Weights of a small GPT-style language model, trained from scratch on English Wikipedia.
Size: 10 layers, width 128, MLP 512 SwiGLU, vocabulary 731.
Architecture: no biases in attention or MLP, untied embeddings.
Training: a variant of SOAP for these matrices, 183M tokens, 2793 steps.
Each number is 50 + 10 x the weight over its row's rms, rounded and kept within 0 to 99. Layers, rows and columns count from 0. The size before them is the row's rms in percent of the matrix's.

# layer 3 MLP up, 512x128, rms 0.171, rows 344-380, columns 0-63
109:59 25 61 53 65 50 41 50 42 55 34 51 63 42 25 24 60 47 65 40 43 45 65 46 61 40 63 57 47 49 57 53 39 49 46 45 48 55 44 50 42 34 63 46 57 75 55 57 57 71 31 54 28 38 48 53 52 46 70 54 46 36 47 46
097:49 56 31 45 53 39 47 53 39 34 51 56 48 47 63 50 45 47 49 66 47 43 49 51 68 46 44 35 48 45 28 55 55 46 52 55 62 56 28 58 53 41 46 61 55 80 55 55 60 37 56 40 57 32 26 75 44 53 46 51 26 45 61 59
102:58 38 53 35 62 47 58 51 50 44 42 24 45 40 34 54 41 47 58 43 48 40 61 60 55 71 76 55 60 46 49 61 56 53 46 58 49 42 28 49 65 41 49 58 65 46 52 53 39 30 47 51 48 48 41 53 46 44 53 40 58 45 50 49
065:60 44 53 55 45 47 71 46 40 60 62 36 44 74 45 63 55 38 72 63 51 58 54 41 34 61 56 60 31 58 46 42 55 47 58 50 52 40 55 44 50 34 28 46 49 42 41 59 37 53 55 56 56 55 35 56 22 50 59 59 50 56 57 47
109:37 56 54 44 49 50 46 46 41 44 65 50 43 51 52 36 55 48 52 33 53 61 47 41 66 48 50 52 54 40 58 59 33 48 53 46 32 47 56 62 55 58 70 41 67 49 47 31 50 61 43 49 46 46 67 49 45 29 44 43 43 29 53 37
101:38 61 61 45 56 45 49 53 52 70 61 51 49 46 67 43 52 55 52 41 56 54 44 54 51 64 49 64 55 60 45 48 51 55 42 55 51 44 24 44 50 54 57 40 43 61 50 39 35 47 40 60 64 60 40 57 64 43 53 49 47 30 54 43
094:62 39 65 77 55 43 33 64 52 44 56 52 48 46 39 39 44 54 48 59 38 69 57 46 71 69 51 58 57 27 60 52 40 47 51 49 49 57 51 39 41 27 60 48 38 55 44 54 46 44 56 46 61 43 35 44 49 56 42 60 55 72 59 47
109:41 48 32 47 41 60 51 51 46 56 68 38 51 57 66 30 54 57 49 45 40 51 49 43 51 55 54 62 45 59 70 47 53 43 31 40 47 44 42 39 60 44 39 53 42 66 47 38 57 37 51 34 63 37 56 32 54 43 57 32 29 65 60 63
098:46 44 52 49 52 49 37 49 37 64 51 57 69 43 54 59 45 81 48 44 54 55 59 57 52 63 42 34 55 49 59 65 56 34 38 43 36 35 44 40 69 58 50 69 57 53 44 55 61 42 62 43 42 58 26 39 53 52 54 45 49 53 50 56
103:40 54 43 34 42 46 48 37 57 51 33 54 54 51 47 54 53 56 50 52 48 39 51 59 31 50 59 44 49 50 44 47 46 55 55 53 41 59 39 54 61 67 37 32 61 53 41 43 45 54 37 54 45 53 46 58 29 50 53 38 60 41 45 56
101:70 42 55 47 53 51 53 37 58 56 49 71 41 36 66 52 58 58 33 34 42 51 45 41 43 58 51 55 59 64 54 52 53 56 61 59 47 35 33 47 53 66 42 37 54 52 19 50 48 36 53 62 52 42 43 59 40 54 50 55 36 49 53 40
104:52 71 43 56 56 47 55 43 49 46 46 46 39 53 60 47 42 36 52 50 58 80 45 34 45 34 56 54 59 48 52 63 52 57 50 70 52 64 49 50 52 46 35 42 68 49 55 64 48 48 46 43 37 24 42 62 47 60 47 49 51 41 63 33
104:29 62 57 42 52 49 70 44 42 49 69 43 50 49 45 48 39 63 45 32 31 70 48 58 51 56 48 70 40 52 43 55 35 60 43 71 43 59 61 65 56 46 53 47 48 56 34 55 38 58 35 39 38 45 53 46 49 43 36 51 40 57 38 66
107:67 44 63 69 25 52 57 43 45 42 43 52 51 49 69 65 62 47 47 35 35 46 52 57 45 52 38 46 59 65 59 54 53 35 49 70 62 73 50 57 56 51 50 41 54 65 56 38 61 34 63 41 50 56 47 44 39 53 54 50 35 67 52 48
094:44 47 52 38 56 53 61 63 49 46 29 46 65 54 53 56 67 50 45 52 45 51 36 50 49 48 53 50 39 48 42 49 65 52 55 39 32 58 44 47 52 49 51 40 58 60 38 51 48 57 44 53 69 38 45 61 41 54 68 33 56 45 71 53
102:47 48 58 47 44 44 31 52 38 41 52 43 45 59 44 43 62 47 37 35 56 44 34 45 48 47 41 52 38 37 53 43 63 39 50 43 30 43 37 45 55 48 42 48 42 53 67 81 60 38 45 46 47 65 48 49 43 61 64 41 57 75 54 54
090:47 59 58 53 35 51 57 51 60 63 62 64 41 46 48 54 62 39 41 45 58 49 35 42 50 49 44 41 59 33 35 49 34 47 58 36 51 42 31 57 48 48 66 59 47 57 51 68 44 41 24 55 52 52 55 45 51 39 47 32 51 41 46 46
099:31 33 44 56 46 28 68 55 49 68 64 39 63 58 61 51 44 42 40 52 44 51 38 63 65 39 32 43 59 36 44 49 72 48 52 51 51 54 50 39 58 62 65 56 55 54 50 44 42 39 52 68 58 62 66 50 35 53 41 52 43 31 59 54
107:49 59 58 65 56 46 43 45 46 61 48 46 61 50 55 55 51 51 42 55 63 62 47 64 47 62 58 43 65 47 43 28 55 41 57 60 42 48 57 45 53 44 41 60 60 45 53 75 72 56 60 43 63 49 30 69 64 56 56 56 51 50 45 62
111:69 57 52 63 65 49 55 46 56 54 30 50 45 47 60 48 51 71 62 47 43 57 57 67 55 48 37 55 57 57 51 34 55 55 44 32 46 52 41 49 50 36 39 35 49 37 53 52 76 38 45 43 50 36 40 55 44 43 58 50 53 49 46 34
099:55 57 36 49 62 43 38 55 35 59 53 56 46 52 78 57 60 59 42 52 49 59 46 45 31 33 52 47 50 50 51 54 39 53 52 56 60 48 46 52 44 48 16 43 40 62 36 32 49 58 33 57 40 48 67 52 63 45 32 35 44 37 47 56
109:45 45 51 46 53 56 50 52 49 53 46 78 66 47 55 70 38 42 47 39 49 44 33 38 55 34 30 61 64 49 49 46 50 42 49 55 67 41 46 55 61 50 53 53 68 55 67 47 39 46 39 43 53 68 52 42 49 42 42 47 55 42 49 51
095:39 56 23 48 56 52 60 54 51 44 52 45 66 56 48 25 64 24 54 62 58 45 37 40 61 54 67 47 57 29 44 44 50 48 53 48 39 42 56 57 33 48 77 50 46 46 71 49 60 40 70 39 41 46 56 55 46 51 63 65 60 69 49 53
098:43 46 66 49 39 45 47 43 52 45 48 68 58 60 39 55 43 71 61 47 47 59 36 37 55 34 26 34 40 60 51 46 52 61 48 35 57 44 57 63 69 48 66 45 60 38 44 51 61 46 57 48 30 55 63 46 51 53 41 51 58 57 64 45
101:43 33 50 69 42 48 44 52 49 40 48 33 65 55 22 55 46 80 58 43 44 38 54 41 53 51 52 59 61 45 57 55 38 48 34 42 41 70 34 59 46 46 41 48 51 50 48 52 62 44 32 54 42 71 35 38 51 61 51 53 44 52 51 56
105:50 54 57 54 52 42 45 62 44 41 47 53 51 46 51 41 52 42 50 51 61 60 34 42 46 51 55 52 48 76 52 51 29 47 46 51 64 39 47 40 52 43 55 47 61 61 53 52 34 41 45 39 41 37 42 53 41 52 33 42 46 48 62 64
114:46 42 42 41 52 49 60 33 56 68 49 76 40 68 37 35 58 64 61 65 78 42 60 39 51 40 49 61 47 58 45 53 62 69 41 36 39 51 31 52 60 56 36 51 61 43 44 51 50 53 44 54 45 55 46 55 59 51 58 67 38 50 54 38
095:35 61 48 33 55 46 49 44 44 47 47 39 34 59 68 56 49 37 59 42 66 53 58 69 56 58 50 44 52 59 53 53 41 49 52 60 25 56 39 50 55 60 57 43 52 61 43 48 60 84 62 47 57 52 46 48 70 36 63 56 49 44 41 46
099:58 36 50 44 65 57 34 49 40 66 45 68 60 58 52 40 41 50 54 45 57 57 41 42 51 60 74 34 49 54 58 57 55 52 52 37 44 50 53 65 42 57 43 37 32 59 40 46 53 35 36 34 40 42 46 52 33 48 49 51 49 56 50 42
103:47 25 43 56 41 57 40 43 63 54 52 40 46 49 62 47 46 54 46 49 52 26 53 42 43 50 44 43 50 52 41 47 34 28 44 37 54 50 34 36 72 51 60 31 48 53 64 54 51 22 55 60 40 78 33 59 40 39 49 44 54 57 50 35
105:49 58 65 56 59 41 77 53 47 55 57 39 36 55 43 55 74 38 44 57 49 40 42 52 39 49 39 61 57 42 54 59 44 52 51 59 61 53 45 53 58 55 65 52 62 62 61 59 64 53 43 55 48 54 58 54 70 57 61 31 59 32 44 68
102:56 50 37 55 37 42 47 68 48 67 52 77 46 61 39 54 50 45 51 65 48 26 57 62 41 50 49 47 65 56 55 59 38 58 37 49 56 38 59 46 43 69 54 41 53 63 72 41 51 59 51 75 53 53 54 53 55 49 62 55 47 30 46 50
096:50 43 49 36 72 31 60 56 34 58 59 47 64 26 65 60 42 54 63 50 45 41 66 65 57 47 47 68 57 57 30 46 52 41 47 51 54 36 38 52 60 66 42 63 33 57 44 41 61 59 55 42 51 54 52 58 62 37 44 60 43 52 43 41
102:42 52 60 46 48 56 62 52 60 47 46 52 82 48 46 49 55 48 65 61 41 47 53 66 50 52 57 44 68 37 61 48 62 35 47 44 51 44 60 49 40 54 44 51 49 47 33 59 50 43 55 39 60 53 66 37 47 33 54 64 35 51 45 53
091:67 58 41 40 48 51 53 50 65 56 36 40 49 59 50 32 47 56 50 55 59 48 59 41 56 44 54 53 48 61 59 50 52 49 72 51 58 27 45 60 63 43 54 62 53 33 65 58 53 50 45 42 51 67 39 71 53 53 57 44 46 48 43 44
093:58 49 52 49 55 63 49 34 45 37 50 53 52 50 41 39 45 46 38 44 41 60 65 49 46 46 53 39 62 45 47 47 59 47 38 26 52 52 39 46 80 75 43 50 50 22 51 51 50 60 50 42 65 52 40 45 22 39 47 66 42 69 44 43
104:59 58 54 66 49 47 75 59 49 55 61 48 43 42 38 48 52 48 38 49 47 26 42 66 36 52 39 49 47 51 29 48 41 39 61 30 50 46 44 63 45 53 49 48 50 35 68 47 44 40 70 35 70 45 34 43 50 53 35 54 50 59 52 52
# layer 3 MLP down (transposed), 512x128, rms 0.146, rows 344-379, columns 0-63
106:41 48 61 53 61 63 46 35 58 54 44 65 46 47 36 42 31 26 31 56 51 58 54 52 43 51 47 51 47 40 63 63 45 64 32 49 66 34 58 44 38 55 49 43 60 67 55 49 41 37 46 45 31 61 36 54 48 42 59 59 39 47 37 49
092:58 63 36 53 37 49 43 47 36 41 62 49 65 64 40 62 32 71 45 45 61 78 47 55 44 50 59 52 57 21 32 44 45 51 52 44 47 52 51 43 45 61 50 65 34 48 53 62 49 47 52 32 49 57 42 40 41 53 45 65 45 50 51 52
103:59 60 43 55 58 59 34 38 56 51 65 56 58 61 70 49 62 50 25 49 44 67 52 43 52 73 37 46 45 42 43 61 61 43 46 53 60 44 55 49 57 46 50 54 35 48 42 52 48 64 53 43 43 24 54 71 35 57 54 64 39 46 43 49
065:61 45 29 47 41 46 55 53 50 48 58 45 54 45 57 56 65 49 49 33 43 60 47 46 42 46 32 50 63 46 59 50 65 56 44 61 61 43 56 48 52 53 45 70 59 50 52 49 48 33 61 51 50 43 56 56 60 27 65 34 64 48 26 50
114:59 65 47 42 58 39 48 35 48 39 56 50 38 43 51 67 50 58 46 61 54 57 39 39 62 50 37 44 35 44 48 36 59 58 53 51 46 52 39 59 38 55 62 48 41 54 55 42 35 42 40 28 48 32 59 55 40 42 56 50 46 50 61 48
093:53 60 47 42 29 28 47 51 45 61 58 44 50 55 51 62 68 36 42 53 50 52 46 50 53 34 40 28 32 29 32 51 39 43 33 40 54 51 47 33 57 58 52 40 36 33 52 58 54 57 28 50 40 40 56 42 44 49 35 43 52 60 46 50
095:43 53 45 33 42 53 51 60 48 43 62 47 61 50 24 54 40 51 65 49 40 36 47 72 50 50 52 50 30 42 49 33 50 51 62 38 73 37 44 60 57 35 64 51 47 52 54 75 54 59 46 51 51 53 44 46 58 41 58 61 50 47 53 49
115:54 56 69 46 41 43 59 44 47 60 54 60 57 47 54 48 53 56 52 69 46 69 35 49 72 48 59 59 50 74 46 36 66 45 64 65 57 55 54 57 38 27 47 50 55 42 54 33 54 56 56 41 40 37 40 55 52 51 29 56 48 68 44 45
110:46 55 46 42 76 54 54 52 55 61 44 61 53 50 45 55 57 61 60 48 66 65 51 47 37 51 52 47 49 37 41 61 48 50 53 50 46 37 64 24 59 46 41 35 34 50 29 37 65 49 34 52 38 51 32 59 61 47 37 48 53 69 34 39
105:51 32 38 43 45 68 72 59 57 44 31 37 46 66 56 54 46 49 46 59 35 51 62 53 41 47 47 34 69 56 41 48 41 74 47 53 44 61 43 47 41 60 50 43 48 60 40 43 53 49 34 61 39 62 36 47 59 62 61 40 63 62 53 38
098:52 38 41 53 43 45 43 63 48 44 57 41 51 36 47 52 45 57 46 38 41 56 45 57 41 42 51 56 43 57 38 61 40 58 63 37 37 49 33 54 55 67 52 54 55 59 57 58 34 74 41 61 49 58 64 51 53 58 54 35 44 52 27 47
102:54 34 53 57 55 52 48 44 55 68 56 64 52 48 39 68 43 48 47 43 46 56 52 50 62 50 37 55 54 44 61 56 34 49 51 47 44 52 55 52 51 67 36 45 57 58 40 44 58 59 39 34 50 56 61 41 38 59 34 51 40 42 47 62
102:49 51 48 34 56 48 56 50 55 64 36 48 49 48 62 53 32 38 67 49 20 49 64 58 66 51 62 38 47 47 53 57 65 76 43 36 50 37 64 37 54 56 37 44 34 40 55 55 56 38 52 63 37 58 54 45 58 48 49 58 56 66 49 46
106:43 35 41 41 60 38 64 45 56 45 67 54 62 34 47 47 42 58 48 64 57 46 64 54 57 54 49 57 41 56 37 47 55 71 47 46 42 50 54 67 40 61 56 46 56 59 34 39 38 52 52 35 34 46 52 50 36 51 36 28 54 49 37 41
097:51 30 47 44 52 46 54 36 86 58 52 44 27 52 47 63 53 53 63 53 49 64 61 59 44 50 46 40 52 51 36 56 37 58 44 54 52 52 45 66 52 48 53 49 49 46 55 51 49 54 67 46 44 57 57 42 45 53 38 50 56 40 42 72
100:43 56 45 55 40 42 28 60 23 54 42 52 32 68 43 42 71 27 51 55 51 36 48 44 39 42 58 56 44 67 50 67 54 30 55 51 68 49 43 58 56 56 46 37 46 55 45 49 43 52 29 49 43 59 58 48 55 48 63 40 53 40 46 49
095:47 38 56 62 44 47 50 55 68 67 46 56 49 44 42 80 63 46 48 54 45 48 46 59 46 69 78 38 49 41 74 50 42 39 52 63 47 56 53 44 35 53 60 54 41 44 48 49 43 55 55 57 55 43 48 41 50 55 57 43 43 38 37 47
099:45 54 54 51 55 52 48 39 35 38 48 59 37 65 56 59 59 37 59 46 55 48 55 44 29 48 61 52 49 40 48 61 61 30 43 43 63 47 60 45 59 46 49 63 46 41 56 67 51 55 49 60 64 44 35 49 51 50 51 29 38 54 54 32
100:36 63 54 56 59 47 46 54 44 65 62 37 55 61 31 48 56 54 52 40 67 53 67 59 26 50 46 51 57 48 55 51 35 56 51 45 40 61 52 43 57 35 49 55 53 53 38 39 67 65 52 29 49 57 38 48 45 58 35 51 61 57 58 38
108:59 49 50 54 52 38 53 59 56 53 51 47 45 54 63 35 70 60 50 49 52 44 35 43 46 50 48 55 46 46 55 48 63 60 50 53 52 63 49 62 42 62 41 47 52 52 44 46 40 52 70 48 30 40 59 57 41 42 60 58 65 44 38 54
104:50 56 68 43 54 49 63 63 54 48 71 40 46 60 46 59 53 59 53 66 49 59 47 34 47 40 44 52 64 61 34 44 50 52 47 36 48 55 54 63 55 55 51 43 51 43 48 32 62 43 57 45 56 40 47 53 37 57 42 69 55 58 39 65
102:30 59 53 49 67 40 73 43 45 46 52 59 36 38 38 53 57 43 60 53 53 52 32 61 65 48 47 51 49 58 59 55 42 38 42 57 51 52 46 49 64 63 49 65 56 50 54 44 46 49 47 42 72 28 41 44 57 54 49 34 48 50 37 45
101:49 53 54 45 43 74 48 77 63 44 50 44 68 65 51 50 48 66 56 52 54 43 48 48 55 51 67 48 54 57 42 48 72 55 40 40 48 47 54 42 41 53 56 56 58 40 57 57 24 56 44 65 39 44 36 45 42 56 63 57 29 68 57 42
098:43 44 57 63 61 54 70 48 45 35 54 30 50 51 52 60 37 20 40 58 38 51 51 57 51 49 67 64 56 38 40 50 57 43 41 69 52 67 45 44 60 64 54 62 51 53 67 53 36 59 38 64 46 47 43 55 42 64 36 62 30 65 57 62
102:47 60 46 66 30 49 61 42 37 69 46 52 63 51 42 61 51 50 49 69 52 44 61 50 67 44 51 66 56 49 42 54 42 46 58 42 51 55 40 39 54 56 53 63 47 61 56 36 32 72 56 27 27 43 49 62 52 45 52 60 55 29 52 44
112:49 58 59 36 66 26 68 56 50 44 54 46 61 64 59 40 50 49 51 59 74 73 60 50 48 41 37 57 37 49 60 43 47 50 41 44 55 55 33 45 38 49 47 41 46 43 53 56 50 60 57 40 55 38 56 58 45 45 62 53 58 34 43 32
107:38 45 42 44 40 50 50 49 28 36 60 53 62 53 45 66 51 43 39 52 47 44 51 42 51 52 64 45 55 55 47 44 54 39 65 47 41 38 67 46 54 62 52 34 52 54 54 44 59 64 41 43 47 49 59 54 45 34 47 59 54 39 51 66
102:44 60 47 33 64 57 61 57 61 60 58 59 41 29 52 35 62 54 48 49 58 69 56 44 46 59 56 51 51 60 52 52 32 53 43 65 49 44 61 45 59 43 46 52 58 56 34 26 42 41 53 32 51 52 27 46 38 34 41 36 57 74 48 59
095:40 46 20 45 47 42 64 47 42 47 63 57 40 47 32 70 56 55 51 50 55 49 42 51 37 39 30 46 42 45 46 56 46 55 53 39 45 56 61 56 49 63 45 51 46 37 42 41 44 66 48 44 57 61 66 34 60 60 58 67 55 68 61 50
102:54 66 60 75 41 36 61 53 56 51 44 50 40 55 40 50 65 39 48 52 43 29 45 62 55 54 37 67 60 70 53 48 52 40 47 51 44 55 51 37 66 41 50 36 45 38 53 60 52 43 44 38 46 44 58 37 48 50 28 53 54 55 43 58
103:57 39 50 50 61 45 63 69 57 58 45 55 60 48 54 49 55 67 29 49 45 34 42 46 45 31 46 45 50 54 50 61 53 60 51 50 49 71 50 51 36 47 43 59 55 44 63 47 42 49 66 51 53 41 54 44 51 70 46 51 44 54 34 41
097:35 50 51 53 54 61 52 59 40 58 49 32 63 50 48 59 35 64 48 48 51 42 40 45 44 61 49 42 52 65 45 52 46 44 46 35 50 49 50 64 43 36 73 56 48 63 54 40 49 64 60 50 52 38 44 54 45 40 49 57 36 40 58 47
092:40 66 46 51 70 47 62 52 52 40 61 45 54 36 40 42 42 35 41 49 50 40 61 44 43 52 59 38 58 51 56 50 39 54 59 57 56 54 46 63 46 51 48 42 46 34 64 64 51 56 39 44 39 50 64 53 58 64 38 45 48 41 41 44
101:50 41 34 72 55 40 63 52 75 53 53 51 55 46 61 44 56 76 29 54 36 49 48 36 50 54 58 62 45 44 45 49 63 47 52 65 60 49 51 50 42 52 60 58 54 43 48 63 50 54 61 50 58 32 36 59 50 51 71 54 39 59 39 29
102:47 48 51 44 60 48 63 48 32 55 69 45 39 66 48 49 64 55 44 41 41 74 30 49 36 33 49 31 39 50 48 53 50 67 40 36 55 65 59 66 37 45 34 52 50 52 40 59 42 48 51 36 57 40 54 51 41 58 53 68 41 51 33 46
095:39 32 57 57 52 48 50 39 72 65 38 35 63 47 46 52 53 55 63 52 41 51 43 37 31 56 54 75 56 48 47 46 63 54 51 58 50 46 58 46 26 56 48 42 53 51 63 42 58 64 49 40 58 34 38 69 55 42 56 42 43 65 51 61
# layer 3 MLP gate, 512x128, rms 0.182, rows 345-380, columns 0-63
091:56 38 52 55 56 40 72 43 41 53 62 43 56 47 46 46 52 52 62 71 51 55 37 52 47 41 46 58 37 58 52 41 51 61 37 52 62 41 56 47 40 49 53 45 54 34 41 50 41 71 65 62 50 57 44 41 39 51 48 56 65 59 58 53
099:54 43 39 59 52 59 45 44 53 37 39 47 50 70 36 69 46 56 38 52 51 41 57 62 43 65 54 53 72 43 44 42 53 52 38 44 53 40 45 39 59 57 50 39 36 31 59 45 42 26 58 51 42 43 65 75 32 60 46 68 40 56 53 48
075:64 87 57 57 64 40 37 53 53 53 47 60 58 63 52 42 48 37 27 49 55 45 43 74 49 38 42 60 52 49 44 42 61 47 38 55 38 62 38 55 53 42 57 44 53 37 42 61 42 33 69 36 40 44 48 62 38 38 62 65 55 53 45 41
108:34 58 55 53 58 40 42 44 49 58 57 56 34 58 58 49 47 45 46 54 55 69 42 67 66 32 64 59 33 44 54 34 50 54 71 70 67 58 50 38 49 64 52 38 75 43 31 28 45 60 45 44 39 38 59 37 56 59 36 44 54 60 46 48
095:41 47 41 50 33 59 46 35 54 45 56 58 55 38 47 55 51 32 57 37 56 68 64 48 46 42 66 46 49 38 39 50 51 40 46 44 48 50 65 60 46 38 43 38 58 35 41 63 72 51 67 54 60 48 40 32 52 45 56 33 62 40 70 37
098:56 44 42 38 45 43 47 50 58 41 41 53 47 63 56 46 49 35 65 48 45 58 53 41 51 54 53 69 49 52 73 46 50 62 41 56 53 42 43 47 54 50 64 57 47 51 52 40 43 55 25 40 37 53 37 47 47 56 40 40 75 55 71 58
109:54 43 44 42 55 48 40 62 39 50 48 52 36 48 27 62 63 48 46 48 45 56 48 49 60 75 70 36 53 70 45 45 40 46 57 66 51 68 50 74 58 42 52 76 57 49 45 55 48 48 61 69 51 35 54 59 59 47 71 57 58 40 40 40
101:65 60 41 52 58 66 47 53 48 44 41 45 45 42 54 43 35 45 53 46 55 57 47 29 34 50 55 46 31 57 49 68 34 55 63 53 55 46 55 43 37 61 46 48 54 45 59 55 56 66 41 55 44 52 56 56 72 48 51 36 50 44 54 58
099:55 55 43 53 57 52 38 54 55 50 53 39 58 35 54 48 33 48 48 39 48 51 37 25 33 55 52 57 68 33 50 56 48 47 52 50 66 69 68 47 41 42 49 54 58 46 52 49 57 66 33 55 51 51 52 45 36 47 41 45 33 47 39 66
096:57 55 54 33 60 51 47 50 46 43 49 41 36 52 43 31 61 31 51 72 66 60 49 61 37 71 33 57 62 40 42 59 48 56 53 29 49 57 58 55 63 31 62 42 48 44 56 50 36 49 39 68 53 33 50 57 52 47 57 40 55 56 70 57
106:55 39 47 51 48 66 44 75 50 56 46 70 55 45 37 58 64 46 49 48 44 46 43 70 35 47 34 35 46 50 48 51 44 54 44 48 67 56 61 45 36 53 39 68 45 62 43 45 48 58 52 65 67 62 40 42 41 47 58 52 52 48 44 65
106:50 73 54 54 35 44 32 50 37 54 64 62 44 58 62 46 43 32 63 53 34 60 64 64 47 42 64 48 60 36 58 60 49 44 42 42 62 31 25 53 61 48 52 45 52 52 54 50 34 53 44 55 49 30 33 59 30 54 47 59 43 47 41 44
107:48 48 48 43 52 52 69 40 55 54 43 49 58 63 39 49 48 68 52 32 57 57 40 42 48 55 26 54 56 38 34 50 51 42 51 37 52 38 67 61 27 47 61 44 72 46 59 47 39 34 55 58 46 51 44 45 43 56 35 69 29 38 42 42
094:43 47 48 57 57 46 53 69 52 49 33 43 73 61 55 32 61 59 51 60 59 48 65 53 40 49 36 43 45 54 59 37 41 65 54 38 65 58 47 77 25 65 52 45 50 47 60 59 37 49 42 49 24 49 51 61 54 57 67 55 44 53 55 48
095:70 56 47 61 37 54 78 58 37 44 55 34 46 52 38 38 48 59 39 44 42 40 36 59 37 42 35 55 59 47 49 59 56 48 44 44 49 62 46 59 42 47 39 50 43 60 49 70 49 61 71 45 35 49 58 33 41 57 42 49 43 62 46 47
090:45 58 47 30 42 57 71 54 52 53 56 49 38 53 48 61 51 47 58 54 70 34 57 64 45 49 38 29 30 44 46 50 43 63 35 37 45 54 55 65 53 61 63 51 44 42 56 44 48 52 41 56 36 40 49 50 51 43 38 46 56 38 36 52
106:59 46 49 32 28 44 39 53 42 42 55 53 57 54 67 62 57 77 49 52 58 50 59 50 62 42 53 60 47 53 62 45 39 64 65 48 58 53 58 54 46 57 35 40 59 48 47 34 39 67 47 53 55 61 57 50 56 56 48 32 50 35 57 36
107:34 39 55 39 49 44 61 51 54 64 40 58 47 60 26 61 67 53 56 64 35 28 55 57 57 45 43 53 47 55 38 50 38 59 60 53 54 49 68 35 44 42 60 64 45 53 62 47 53 52 46 37 27 59 61 48 58 35 46 58 53 48 56 56
109:65 47 55 31 50 61 57 58 51 37 55 54 56 68 49 64 55 41 40 48 51 66 65 49 48 56 56 70 59 53 36 70 53 52 62 48 49 38 55 57 56 45 62 38 54 36 39 60 59 39 55 45 42 50 53 47 47 57 44 61 47 47 63 62
099:55 40 68 60 45 43 64 39 58 27 52 54 48 54 53 51 48 52 50 60 66 62 39 53 38 50 56 60 36 35 68 57 24 59 48 49 36 54 62 65 59 44 71 48 60 51 38 50 45 57 59 49 49 57 47 65 65 40 40 59 55 53 41 54
101:42 51 51 49 47 43 63 40 56 47 56 39 40 43 58 66 55 60 33 37 52 50 32 56 41 49 35 68 55 60 45 36 49 59 39 40 55 45 52 42 56 61 32 58 66 63 70 64 53 33 50 54 66 59 59 27 59 42 51 51 48 44 43 55
094:35 46 62 47 49 42 41 56 54 54 37 57 38 59 49 67 72 48 49 52 59 55 62 71 44 59 44 36 47 43 54 51 55 62 49 61 37 50 57 56 59 50 46 49 51 57 50 39 44 49 49 51 45 27 57 46 58 30 51 58 53 72 38 34
103:66 31 50 54 51 39 59 58 55 47 57 50 68 67 34 50 60 65 67 80 32 57 50 47 45 37 53 75 63 52 44 53 35 60 46 59 58 60 55 42 63 53 57 62 48 65 61 63 43 49 52 59 46 71 41 45 74 45 61 50 47 47 55 53
097:76 51 51 65 55 55 63 68 44 51 47 46 54 49 54 45 27 52 53 47 51 49 38 28 53 46 61 71 52 49 51 53 41 37 65 48 62 72 55 53 52 51 50 43 24 53 59 50 62 47 58 56 60 68 44 59 44 46 46 39 59 59 48 40
107:57 27 34 52 56 51 53 50 44 49 54 56 60 57 48 53 35 37 51 43 54 44 52 55 70 58 47 51 57 64 39 43 47 66 56 70 43 55 51 47 38 44 45 38 49 64 39 55 48 53 52 49 60 71 48 38 52 42 59 48 52 49 45 54
099:49 47 70 57 58 43 50 55 45 49 66 57 47 75 53 44 38 38 54 37 45 74 59 44 53 56 38 48 55 55 49 37 51 50 50 41 60 49 57 46 48 65 36 58 77 47 40 61 42 49 54 64 57 44 57 60 39 37 43 42 49 45 53 60
106:51 50 39 56 70 66 63 38 35 50 43 41 31 52 49 63 32 60 51 39 61 44 54 70 52 51 49 64 45 58 39 44 47 65 52 52 58 51 55 38 40 62 59 40 54 52 43 59 45 65 56 54 50 45 40 52 59 41 45 53 42 33 48 60
109:51 54 37 43 28 49 57 52 40 40 60 43 35 49 51 50 50 59 53 57 48 39 52 63 42 53 44 57 64 56 49 46 60 49 48 62 62 46 52 55 55 32 48 49 63 58 48 58 37 32 50 52 66 71 64 67 58 27 47 58 30 53 57 57
099:53 42 50 55 43 70 60 57 53 46 34 44 54 52 36 31 43 69 46 41 45 49 40 47 53 68 53 52 64 37 53 49 55 33 55 55 53 49 62 41 59 50 62 41 52 64 70 50 54 38 49 64 42 70 43 51 39 50 65 56 42 57 59 47
102:56 52 68 51 40 72 73 68 44 45 58 65 42 51 50 59 50 53 43 48 41 66 56 60 62 41 42 65 56 70 37 79 45 59 40 46 49 36 63 50 49 56 43 50 50 52 35 55 55 51 63 52 47 33 52 31 58 47 58 43 46 45 38 56
102:50 43 46 42 40 42 32 73 34 54 47 63 40 64 51 65 39 65 62 56 25 36 60 69 23 50 35 45 55 51 55 48 40 69 48 62 47 47 49 51 42 50 72 46 51 60 52 46 48 56 50 63 42 41 47 45 60 37 54 51 57 42 57 47
090:69 62 59 35 57 42 45 42 54 57 41 55 44 50 42 54 46 65 49 63 54 41 71 50 62 55 65 59 53 47 45 42 41 65 64 52 53 74 46 49 54 62 43 58 47 60 52 45 65 56 66 53 32 42 59 72 49 49 38 66 43 52 38 46
102:56 34 60 41 40 48 29 53 51 42 43 47 41 53 44 61 56 50 35 47 49 78 56 44 51 60 47 59 34 57 43 52 47 42 67 46 42 49 42 50 46 54 56 41 52 53 52 53 46 50 42 61 39 29 65 49 56 44 47 58 45 58 65 66
095:42 55 40 48 57 44 44 56 60 37 63 44 72 49 42 69 49 48 49 35 51 48 55 49 28 41 59 43 53 51 41 43 54 29 59 64 46 34 34 48 55 49 45 28 47 58 39 37 65 42 59 51 71 41 59 52 41 45 44 53 60 42 47 48
099:46 56 60 57 43 48 45 57 50 53 63 48 60 51 47 63 50 53 74 49 58 58 49 42 47 58 51 49 37 67 53 54 48 61 65 64 49 60 59 39 32 30 70 31 60 56 47 51 49 60 47 49 25 49 51 30 53 58 62 40 55 46 43 42
107:50 59 33 41 49 36 42 37 55 48 31 49 51 66 59 57 53 43 53 58 29 67 53 50 56 68 82 40 66 52 42 45 51 61 50 51 62 37 46 56 59 48 33 25 75 45 58 39 52 64 45 42 48 43 46 49 59 50 42 45 60 54 51 44